config = dict(
    n_layer=11,
    positions='rope',
    qk_norm=False,
    extras=['capped logits'],
    init_std_o=0.0172,
    init_std_up=0.0805,
    lr=0.0105,
    beta1=0.95,
    dataset='wikipedia_en',
)
Each number is 128 + 24 x the weight over its row's rms, rounded and kept within 0 to 255. Layers, rows and columns count from 0. Numbers have three digits each. The size before them is the row's rms in percent of the matrix's.

# layer 8 MLP down (transposed), 192x64, rms 0.314, rows 141-191, columns 0-63
103:105168114154127083124095101105111107105132119115118137115152148156160092128171130147125137142126154132156136107119141141153126120128138136126133102134165128099158161086081097107175108066110151
094:132160128127120091147119123101125123108125150131095140168076134136150159118147132151134130105126117063141112111130147092133091160158162116137107171166121160145152163146128101133124161145130181
101:136136141118145126107174134129109142134155164113122099095145102083107162146121163135090123111169148144113096142146144144101093157065128133128163095129100109112159112146128143163138147123176123
103:116114104110112116106111120112099125105114113135163122109103095131147147141138150176105138130109113151112147119123121128091164160127181129170153111131214143109097126159129087102125132100144145
095:110119113102119158105175163133086116120147184140117126132158104162169085105143159095104144179198144177130120158121118136111128106120130144136120142117136145130116109150120128135148133142143124
102:118113120112161090115141155100130150123130117150103180150134081111100133130153086133140119108171117109130116087147117117131139112139136135116132161192097122171143118179111150130092121160145106
101:126153104131117136111146147141126121156110157133146106125128180134102131185066084103133168121149159131092140124136160122118099129072111106137136124132099106135111127119146130138159076124113084
070:126120109133131099178127116079091108109159111105145128146113111102139111147168134089150119124122107112138126175092115182161136099125160127102090121115111132148093072135145142117129109127134092
090:080133137110105160118119111165103158115122173131138155105118154119122160183149128126128125148129136133113147150123169175118115106126088122108131111136077177164103113150119141128096138117081146
102:110129125145097133142109146159121144154137131128135106086131155107070136113139089155121150115116124120139145134100102142146130141116168187150119147079137107092091123113064116101099141112109098
087:133135144169115136132136140175111152113126167110164109084166103127122116121109115119107129123096142122163122134091086129172156037114115144141144135118143104121116130121125099145162133099117135
088:118168092139114142128119143118092127137194071111116148116119129095090101115133138083126137151110125134125135127097100181124121183118126133116124148137136122085151072132103155143142134136125151
105:127124128064128122174157169111134117141139101159129143140096128124148115172141103107140139135137135134144134151115081127123115099108109139169142134131048123113121127151145118159116176111157158
107:116123111149166152102123119122084071121093107139122122124094131102168073152153103152083161085124106132114175166115133152131139168133099152125116135138095120117149118140125131105134098126118120
127:109114117115168141131118161166082127105074096126146111119115129132145080101157122134124107110149100157075173134100126092119155153103093139132086119105131117103111150139124119131116109089119108
108:133155118127177109109129086125130080136126133148089117144157144102147152112153167154133090129118167123128163155135176131085129135151142143131135130108135108146101120144181099161147135088157105
095:144169139126099144115120089119170120111096118091134164121149141148138102147111129129097168061115125132155126141090168142149149136123117116161114121119141149129127072159089113137132173106116144
090:135134127138109136105127156087108161147126092125141117110068124108169172126117157117094118174126091152136116106140118095179099086094098095144133108123130139140100155109139138106114143132128094
101:119116127145131138147097119158141097167114144087092110128117114117134108156099169093124114137160133174096126105114103160099140119114109151142149209120156143080150107142138127121142113112147149
088:143135132127083114142153123098150157121155142084175094157091115127147096144140140170111126136164096163134133119148149096132149209137135152136105112117098128130129112096129138127099127138117157
093:105117126093139113071136115177120105107163113126146084104151132161188157108136108129096127090148152094121128144136140131120094134076136127135096159103153126141168151135155134133122151128143145
107:110083111166117164135129147148128066144123162153156161159121169132130173115143125125109132143129106131110134076123164085134156137142094153106100107142124153130137134139106129119149102108083147
106:128109117116122137115144084132158097093116123137156112153120145120101088069153150109159131130100099160141134194153098092111116118151130137142102116100110082163109152127128120143140095129156141
118:131099129157126117142106156139137124135143095172121117126126104130122110136120179123145131156095177085118130069161124108127117103156119134096167172162118168112137114121143123114120119104066136
107:109158101125135103098130144124063096180126136085149140144150107107117139090137142145135132139125137115080146109115120099168111164132143134127135135146105161102124144110183123100135137072113130
098:125076081117095137077154154129127126102108129066138111148140123147093113114110115176152148081124110147080118106117109099142138139158154138152118127146121151133170114147128103128147127152142117
093:153117109155071140107111153157124156146130164108165096123092164093123099165129130116138146147133120158137124117161138109114163128122153155140128074128099133149071152144154152151127130116097110
094:155103104113139145207164110135130142163154101134136183111135120129099121109158070099118102109083112136117108133136119104160118145125133159147152163131148097097140146122135132141142156124117118
094:177150126164122138122108117169165135148140181135101142146123136155096081156119115079166125147145112102118123143127107158148145081128142155140125114160087145164127090131129131157153125116105125
112:119120120142130100097149154080151163109152113157143142096138131126102092123161123097114138131109140121143131123125204161136158098108130088097150129119166115124136107108100124075100124088130131
106:130124085154161156116115121148124135105074128119137135143114211192154153132138119128155163113104128125146151134168132128110141140146158134157113142110151090144131134159104110115138113121164112
093:136087156139103116127087136122099127140142129052099173102138152132134164096111155131142110091117084126144107096139127120132134115103090143117132139111129163137110154150142151188130156113140137
114:125165143166160104129131134145133128149061120137153114159101135151098084138126122153138143172113137148096129126120086095113127110147124168129150126129124143110103166187144162108128152135137087
108:114100105173139157142116163130128116190123136150122113149068125125133145121122143112118136145053090136100122147160104098141104128163088115113112143162116124110140102098129123149148132112114150
098:118136124082143169128084133101146159137138118103135167165117159102157116120124142101138146127123090151158139122157089066153153174106127143120126145130146098133106131123157154141141163100164134
090:052111137138122155107115143107135148111142112112117137134157079094166142150171177128119170134114120114099176112154147123121142106112128121148122097107110122097107147158150123143094092117115128
107:089127142101134111137123151124120136103151086164158151165099130116156141132134095116153149162088111120106152139160122165145185114135146164130114115157161150127138134099144170137098144099113087
099:138155080149123122132124148163146126115123117129113110131150177170118152106127185130120144112168129105090122095090177133119138097096078110137107153114130114100167114113138133118144108132158095
079:151092142183124142103135114132125096112120130129116129123173101107115116115116140072102131141096106109112157106118139158146119165126128149071151134128131101131130135197152164088139156106131145
087:107141164135165100134188120132145144143121147154119148110127144130132139104076139102145153132105095115105130108121096132183149121083113081118157097129161151141170098164149147142129117130139108
106:112103122142092105095127126148115171170139131151118120124120087117165069102108124146101106108133134184096153095137172126107125154119137126139089148103125161107158162135135145130121123144085133
102:121142102155116115108128129145137131146085131150152066114116133152164101123128128165147134136121141137124097099122140209127120149124111109126125110114123131096182121144107096123186150088141144
111:127096162157109117124126080101143130148120099148146156141179109137130148120108133109099137137137168142125137120174083093122112119110173192146138123133095102160102139145105143082122120133135108
102:086098134119118102140197120128103093105163137128120157146132139129139130124094097091114145063160098105153094137120147110135148142129098079116073136125142127129134128139133089129127111109127111
094:132146150118078140115130102121122131126151087055076115157113133116118088125105107138130138131101103125141137157119131156135097090131137101172122151105129149154106144135159129114115079154097098
103:157141139129114147146103096074172111092075105155136089076125133127143161132147106147147110120118147138185115131119095121107119128169127126117123121153115081107142129167122132104157149146133132
103:139120160127117164099120116113146140173110114117167135076166128116151081165142114096122159142133135168083144117128154142129106134138119115156144142121158168112188149124148142126105146135172135
090:103170137093083095171123152101140107090130122140158116131106134142084103114102131114152108152089154111117122103098112122111155081154163133094114111148136099119158099138157129136153105146151145
112:124151141114127147137147124107115122076140149070135128134145149097137141154144111166152120127113103126113142102088057147158141131102131123138172081089091119113157126128096120126102128156160127
104:158122126160114127108149151139141122126153124141108127107147102105141117087100152129123085172117089123132115117140087092123050135086110097105144156152107104128154133118122146112105078126103118
107:129134117159115101125137128179151174136124166121155128088141091119125108138102155146142122133138138124130106117148139134088068125108150145097111141139114083131117135164128084119110068129155172
# layer 8 MLP gate, 192x64, rms 0.322, rows 142-191, columns 0-63
090:176135125134112153117117101150123172152118154134132113125137100127142133173121136133157165115101144168121171117139094134123172124119066120124122112112117148128140110098168181171147139106163117
093:170127108104116124137100127114141133131170121083107181126122103144132122119103116106191165169146094097123150165130148094134095131128170121129146117133129110160116120128128170120111095124114084
099:138156097143109132102116131123124150143112151151102160123184128129122085158128112114160131127103139143129147124123120103170138123104073195096092115152077102140163131115135151125137127093150128
090:087173084161109150146101117138124142140107151123143106132139142062151106147119159111117065129168118153129104102158108139093124088121163147145150117156142147134107144118127111152101126134109129
103:126155130138077141146102166142093125149149156154080129122104122121134165109092134158148101092124096139132162121119158144140135147107164133138105151113161137169157120094103117190142151127125110
095:160168147119155166125107140181096147131127092138108168132118129096135127095136141140121089126155138087173141142134133164137133125140093090130088129133074134135102094120120147146148107150137162
108:162161119146169149154097140138141193106128184114117156144151127126124165136149141121116093147146151137111161139096093142143102139112184112122101095129118163143100113136118139122121117082129128
097:161128123117170158093106106175155145128132113148089138155102109139067123128175132080127164139125144135106121128128146150131144139143129159090098141139150122112094108075138099152104125119129150
103:133116098095122178187139138104165129116133143106086131130131134121101130108096099167122156161122124113145130131165156118155228128142136120127127132110136141128124117129117097111149144150139139
101:170110076139140161107174110121152129145137099155076129115140087120100130117112067123119108110117169121145122150150148112132118151141131137092095168094107112109157110117145105116097146117122124
097:134116105123147109124136127103149156105118126131100151138176127145134115141139106071102116096145076114110111095120146127147104128119167154151145137138065104162099162167125133083139159135098120
094:130175095153173127106106132099153071133097104107167106145166139121134148126142150062101147098149117144136112113122120152117102149148147097129122079118148118121117108098147141097105117128129114
113:102137075134138178135126107157090118105086122101148105141125129138122115124161142131123159110085132080127172117099138115137140119170155176194094108128117128143099114144121147132133110128126133
102:130119154102125114091151144121141078139136132119134104101122096127096108087106138099108143157107142124173089136057123096119173156095114114118141092130157119146158116140140113159117135159105126
100:146115146126155145145127132125128117114095098122143108152127122145150105174112122144154156158162082086150062136125090131176112133110105140167096125133110146122140127136088122103131118188113111
095:102129156123088156125107102094151157126100147106141153141162107142126126105127186140171148178120099136154126121136174163105161143126107131124113104101134171111087135113102130118148170122119136
113:119090159106154098139159159093156112118147138159105146123202128091121132118110122105107134133143084112111120107130147129097154110182096100148125105139102119087117129115142149093120131103128099
096:113129142130177119108101151135126174103120131125108150150164123081144125120150148133108116184150102091113132115122123118125111057139125128119128103114110099113117169172155157172124147098136114
107:124116143132176161122118138152135162094124109140065174167157105127100123168122134101136124135169106156141151130131122136124145069125122100075139102104111129107124136124165124126140090132114152
098:099102144094101116106116147173130097079155107125126096155139142118114149092165106090115100085149135152157136132136130115107150116128133091099152120160151145138140131122139171131096128126065124
101:131140117157120126130129113090109192186096159138138105137131139159125089131109138093137142166104120119103114165138077132124127119132149116129117132099141145107160105083113085136118136177157113
099:134143154133153139153130092109139083131136132128128101130127125122089154099156161125157112148081120130132148171134127089121110142131097082134095102120122165164092134093083151131116149160097165
105:145118105084133088111159127134142086109118178152148111107109163132169141160153127166118127136117128152151106140128103141158171098138119137098108126164178107174134119104118127178143127125136131
099:096115135111106170124093153125116115165133131119119182160125133138134118105190138121145129139070139106119133112111125104110095147143149121125148146153105116147111109091159138142056114130136092
098:166106089127112191163146137155161159108176116158119140151102136116106144141134130122129142082125146155112143170152112099118170104105103120141146137142156125087121104097140104151116120098109128
110:139184160155122105069140125123094099094108138122164135123166121141150106153104142104164162062136093106149140138154132109124125128124111135147119117124102149125146111104117168135113129092095133
108:121094146118125152092118133145129132090138121109130117132181158119143155112107134136119164125127163112113116131145168173131147127180157176177135164126105090108174162165112134117113116134141140
114:132083143109140100101145122158125135108134141131104135146184164085156147132128147132088164152161097117132147121131104123089169104162137121129161107108084143137116139136170129137079132099115110
088:144195130106144134115108134161136140130125121189124136125114117132125101115121129130113107097149129075093122112127112098109102111161148104145125128136141201109150097118126136172132136089159097
102:118139102087122133138114155106170072133152118121131151164118191124138110130176139173113105137100098137120105127123138160150141133149113111113154120138152133154094150129139156159161159148083118
091:119106145071111128122155116124067143165178133137161101089096125156119113113186100135123132159109144117097105137100138133130135141134158116157134126134094117112161104104084103120110111116124117
092:129127139098119103136153115128130093100101111133117133174070144127126136107128169118120108111130109093112112105099092171120118112133113150166197164104131150093126112161111136112113086129149108
110:140103081150143141153138099157100100124127105140101156158095111143116145145098108086132140163096104095117129164122122115108070136117106112178113128125171078159103114140121150114124135118127134
107:123132146116167109131143148148079090125075130093154107141090160142128151144145137118143102173144142076105144145118101151132122149140101104106137132111092128164118123132087104155170147119097135
100:158173125130143114089118131117116156102128139133143180139091123163077125128161129135126141114153138104172098142096115102135104115112139134120115092131121185094133156093168144140168118117155147
104:113140137118118108136149106069159137151113100084157116147126119147140109135125094107102145125124097157127066173168137159162162122115126118102147146120130122083159152098109123112130153125094101
096:134180102169158122174130136137121134117121139134129090134176147118140117100077173139093158118163141137136168140143105112131147148078109120157119137121073094140146148125121111128151104134146125
091:116090106117121135092157171109161163099127130118115150158177159092135141108133132139130132117104122119154150101119139178135089129136101119085109124154124144133123147151189171158137141124093140
090:112103119120116127163097151116095124159127079119149159129113128180125149137132118134116113143162147113129142102156063133096123126135126152097105151086111138128106176085095153093156132106132109
106:120154141125102134124163143157112131155088111125166110151114174088134185128170121105121145092151139125137101119160072130165126106108139129127147121142113103135101163123132083141158128090119145
098:117157145108121107133158129146142148110056135098119160103126146109125129134145146158103152107128127126160110116150099144150158091142155134140091166142113075138114152146101155157162111150174148
105:157121154129125126125070143116091099143150105130114126144102109107096116113117086167090097157092132097077140106155088128094124093104126105145162118134094141162125104158124136158138136130111131
102:137124149130131118094092122138101139114174154143081160159106158191132171109137137085090094118114102136161150122129116144160164151119144120129112152155152140121128090098108126097128119105147128
097:117135102117144133103136104110125127098166094086100114150121129141147173124131110107138079081127091109141115126157159151086118135132108084172152168105132137117108105139133154103123096092126158
096:106111134118158141127126143144129145176127103154105174081113150112151138140149132085159136119140101106121150138123101189100141160144130114114167148130143167106105135139127090109090108082151109
101:168112123148139154117113160146115086143176096138100129119134104117129113168173092083122159123108147099100097127141099110110081129161105128144136127149142139143128134105135160129100169159163136
089:127148093126120134127152120095134121117086079116134118093149085124128137090125134130130131116084083141124091145089122119140134158113147117124107094083119097161174098128142139076153106111127160
108:114093131124124124150175117135136163171126173134110121149146160104118134127102106104122178123145143080107086131136110087100113091151114142139116148137139098154141156146111085166119120155099099
115:106110095169133122166153125131105072114114109121126146083112104137143118102134122123094131136102108106154121115155168132117134150108120137135164105156137136120175195152128145147159168117160105
120:118153127108122153105133134082109107133111088130127151161133168148129148113124098156091144121119084128139137115127102139163187129143118126141111116109136132153125147125158156108132190118087065
# layer 8 MLP up, 192x64, rms 0.334, rows 142-191, columns 0-63
092:137101104130113065155107129127109087147121156169118111133133152101133128166137126123155133105146120154137108119154114124132123128113115124108170080095109116151150105090158092131118156150058131
106:165132127120173122090138121165121078113108098125142110110122137120138115104105116141143138123084144127111147164139120107116185091143108133095125128135123159137137137113055071151138154143111145
105:106143146141132138118151102094153153137131114082131105148198128161150108104103128116136142148136109166135127099111121157120087137159108113143183109144128133126076144103114139094100101088128106
101:098117159142104140101108131132155158122139129172108102172117160104120135087097099153104153110117126154178126149133146115108120140126116153108117167140118178112112098106187138162102126142153128
102:136128127140131142127130143185134150140166129157120101143089108103139125120106151102103131152114152137164105085125122099102126131144168108100119130154115156087144114149121128138089117077056107
109:123138162112137086150147110147127159134127105124101143148138125164149105075073147136083136105159128098137144156133128121135107102186097112132178178116091117137126142129120102145108119152118126
091:171154153143164165112134181167112159089167131142099147156116126181151125108150118111141114142127117067137122134093150104152131118153122102134133096133120144121139095110105149131151123126101158
098:132190141143114116150146149154118133098127158170143131150152118132101137137144134119130157126111117190134179143091133110172131092184113089134120104155134121097096116100098126132116146128135143
112:141121088121133164160159105111094143140121133140113107142161136124156137108088125117133151153116100161127160116162081111142139082100163108151194110121141097137147128162168137108123147151146135
089:135180160134118146163137144123080112134155127120144140110062145166141125100122106115125123121136131162133115119127147135136133109090095118133160134152149135182121082151099156135087116154175124
095:090101174115149107145155121133154124145064123134105107133149131146131129139134109125143140085177115103140144119179154126133158122140166134136148157141103152086134159176178127126130111150140115
106:112132148161146137144126127151149083113160125112137109169155153127147123122160124120141096118148095129116086091123148141114135104138150139099114139184117151176123166135115164088157137133065140
105:123110139105123126098152129136139197132089115088163094149164112117130120105108122123128147099117139100117117062094065122101132146132129154134112124110110143139156148150125132153176131149151129
117:107152118107101098114082178141136127131090136125129079138128102108077081161121128139152119149138112098165146121134180145144115151128108137148092111095140121092138090128107135126112094138098123
094:111138096115131180124124175122127139155101114148112145093090129166093128102112136089148101122118113106135148130114127166132164167089141080105100159169118155160104150126121138102133161130131117
097:093120160111126132110143127116088113117116113122093118140140097167094146094155098140181076177145115121145117141122146071138153120141105157122140109162115093120103122123161165113130142137136098
103:147153111158120162128117086109115127132130106125133116150107088149123134163132122189127120132091156113113133124132110141103149099095170168105088129138160105151149103168117152133155097152120178
109:107073138114151140105125114184105173121105114104085133123123121092109144127155109108116114143165118114133122111127138102151125067138138124151164072111117153115119128148124140163126169109116091
109:181135130144152182162131153113125083155128133153133140132107122132100122152182110129150122099099094139123139119124112153125123179110148169102113124150140128150178135137121110124125108167131180
091:155128061142098117173133114132150163095111147143132143140157073155141161104108157114157132102115136145131137135144132143134147147161145149126101145090139116144156086146073145132124109144159131
105:144141166135137110157130150108138169115112114129146107095154133159142111126100131174099135173130122121159134150149127145152129102153067157122109136151089130120070102107127130130081092145109107
104:143164122172113128142121141096179107096167141149140140112179113084116155094118147110143120148125137160096160164120129144129138108107140127110121134110190167134095113119099125102114099125105145
113:149161081129118137158127124138158161130146091112110116121153125127096145111127102140183124149127151128117176123121135080176135139114117116165122134136127103144054153140106110130096132099110101
102:169086094133148089158141127165105076081133133162105109119092099089144127155162139161125133118131085149115132152130101110113118127132108121086108111129121122164131133113117136168144111141129168
088:111141127114104100143118106142160144167141138129097145102125119166185124162112089100116166115141114130171140105115143162118142144139140153076135154085134124140163091164151114107131132093102110
098:117085156086148109124150146172117133097129120127128112129122114154085133174132129131149153145171138132094138112101156120128131115177155108116118099097112187087104121141116145151157092132116101
101:099110129095141134085112131165149141130097141130124125160192121111155147085102147146103160128146083110089134122152112128157134116168120145165176128139129122128144158142131096137129179132143110
122:098109165087162099131127127154114142128089150095098138109147134131113132129084109133129122149181096115096119158105112101127151086157105081144159155090147108133080138098128133137128132105125119
107:107132155105131150099119134104170179128126150141157123124114121122125129109149110091092172104150156078149106125073093108135150143142145148113098102156121153095130088102158147133108102133105129
101:116163139126159145127096132129111138079109110133140144150121147154177173103153106104121143164108128159145157162125115139168115160123093157179131132150115148147103154128142141117106166114119078
093:134132130120126147139170161133094087143160099128158115130129087141149138136099078137126128130154136137120156088093107096150143129088159167102108156142135094112169115100108123096102135126157165
111:141110141094128117139133115126117094122086156165112125111118129102090113151158087099125142109165083114066126153143130154143156138147119161118140124109093148104140122167123157112077127083126122
099:159096122136125124178180101116124168110158131111107164152120139144094144111104138105103120163177153131127145123103077113102111102108125102143114147102129119152148150125148174143158157121104146
101:105131105136150113136114132149125130131096069145160094096143124137123134114145159169093122125127142102112131092132113186173110134125115146136119083136091149151140144183173121134142088123103121
095:167121131137129128110142135139129173140127139111151152124138099158108148142156142087105127166135140092136082141129133113162092151133145085140121070108142127164121100066145174139113146109126103
106:171113126098168116143162104082126140095162162141137132152106126107143141134064103093160145097158108117140127143100144122119153124128108139104121135127103118097143093143138113142094121115086080
094:133088161126102105131113118097169104150127140142108116107101094081113122114149087185144112151065132152114102119128099116120120122171157112121125109161150150133117133114119097149140114102090144
092:102098140088130153133154161095104147062092088140143135179092126103128168122110131131143129128124095109171116127143121138132114135132130088161163121119126133117125161167181148134129137147121137
080:125146075146157135085098158099153143095095138114137095112168153114109126109166116135123077148142109128169125112118129133127155166083094151136140112136136124130132161086119091101131106123135098
096:091145140086129105132143141128137140158105122089136127154141119131129139167132155165103133129107084121150115075149107118153141134132121119136151102109159134162132216146148132167168131135121147
097:091101149158053122155087103111118129121144116148122125156122125106180116145125172116098145134177137110127112153136107119120147143094184121128106134111115141135111127144090109129084120125110150
114:131108143118138099142073122128093113128111104158123151120135107111107073146136132123164141131157128107107130120072145176130115118087171125148122118099144097113160095162129140089147143137143173
099:123123122147119124129115124156136131160157133200121131155097143136109139136125110098099113125135106096164113141085137118160169136119147104139118098129146167127096142102138131097087159151201125
090:110135121146101115086134112121136196117137132112109107121125177169107101120122122169102091095135160127126112156147111122108141123103087114120118107084124100109088125117146139167136132117153076
110:106154106160099118145138101124094132166129153109126097138097140115117110105139180106156133139095154117142135118144185085144130122064147123127146111143135144136142119108137107159097099126123185
101:118124151071144155130152168157114144098130117119148149123157148122123160103147120134107125146127152123126144111108163098107133132145070152136084152159133129155141145126172160185155164131119097
084:133093126113138135119141131097128128140115150151159125109143146162119133143173119113087135147099140152097116124137122125161128074175118139115128098118128112125189119193158140157137101184111141
106:124113102122116116105113128176130104183152117102105148111121162153096109112130107142100090141079134118109172129155158105127112121151136104139109160129121080131128167112123185139169143123107133
104:100123134111092108132170146110163131142152116101129123141117166140147163186109087164101120097123176071117116158158113140136150147132154109118119128116117132111114099150127128149124134186138104
099:153130152162106167099116117067128047124115107117103149130115130137133116139139090119124127130119120098114112117115131088179142118168106100120131135128140135100183117109134177122130133143108137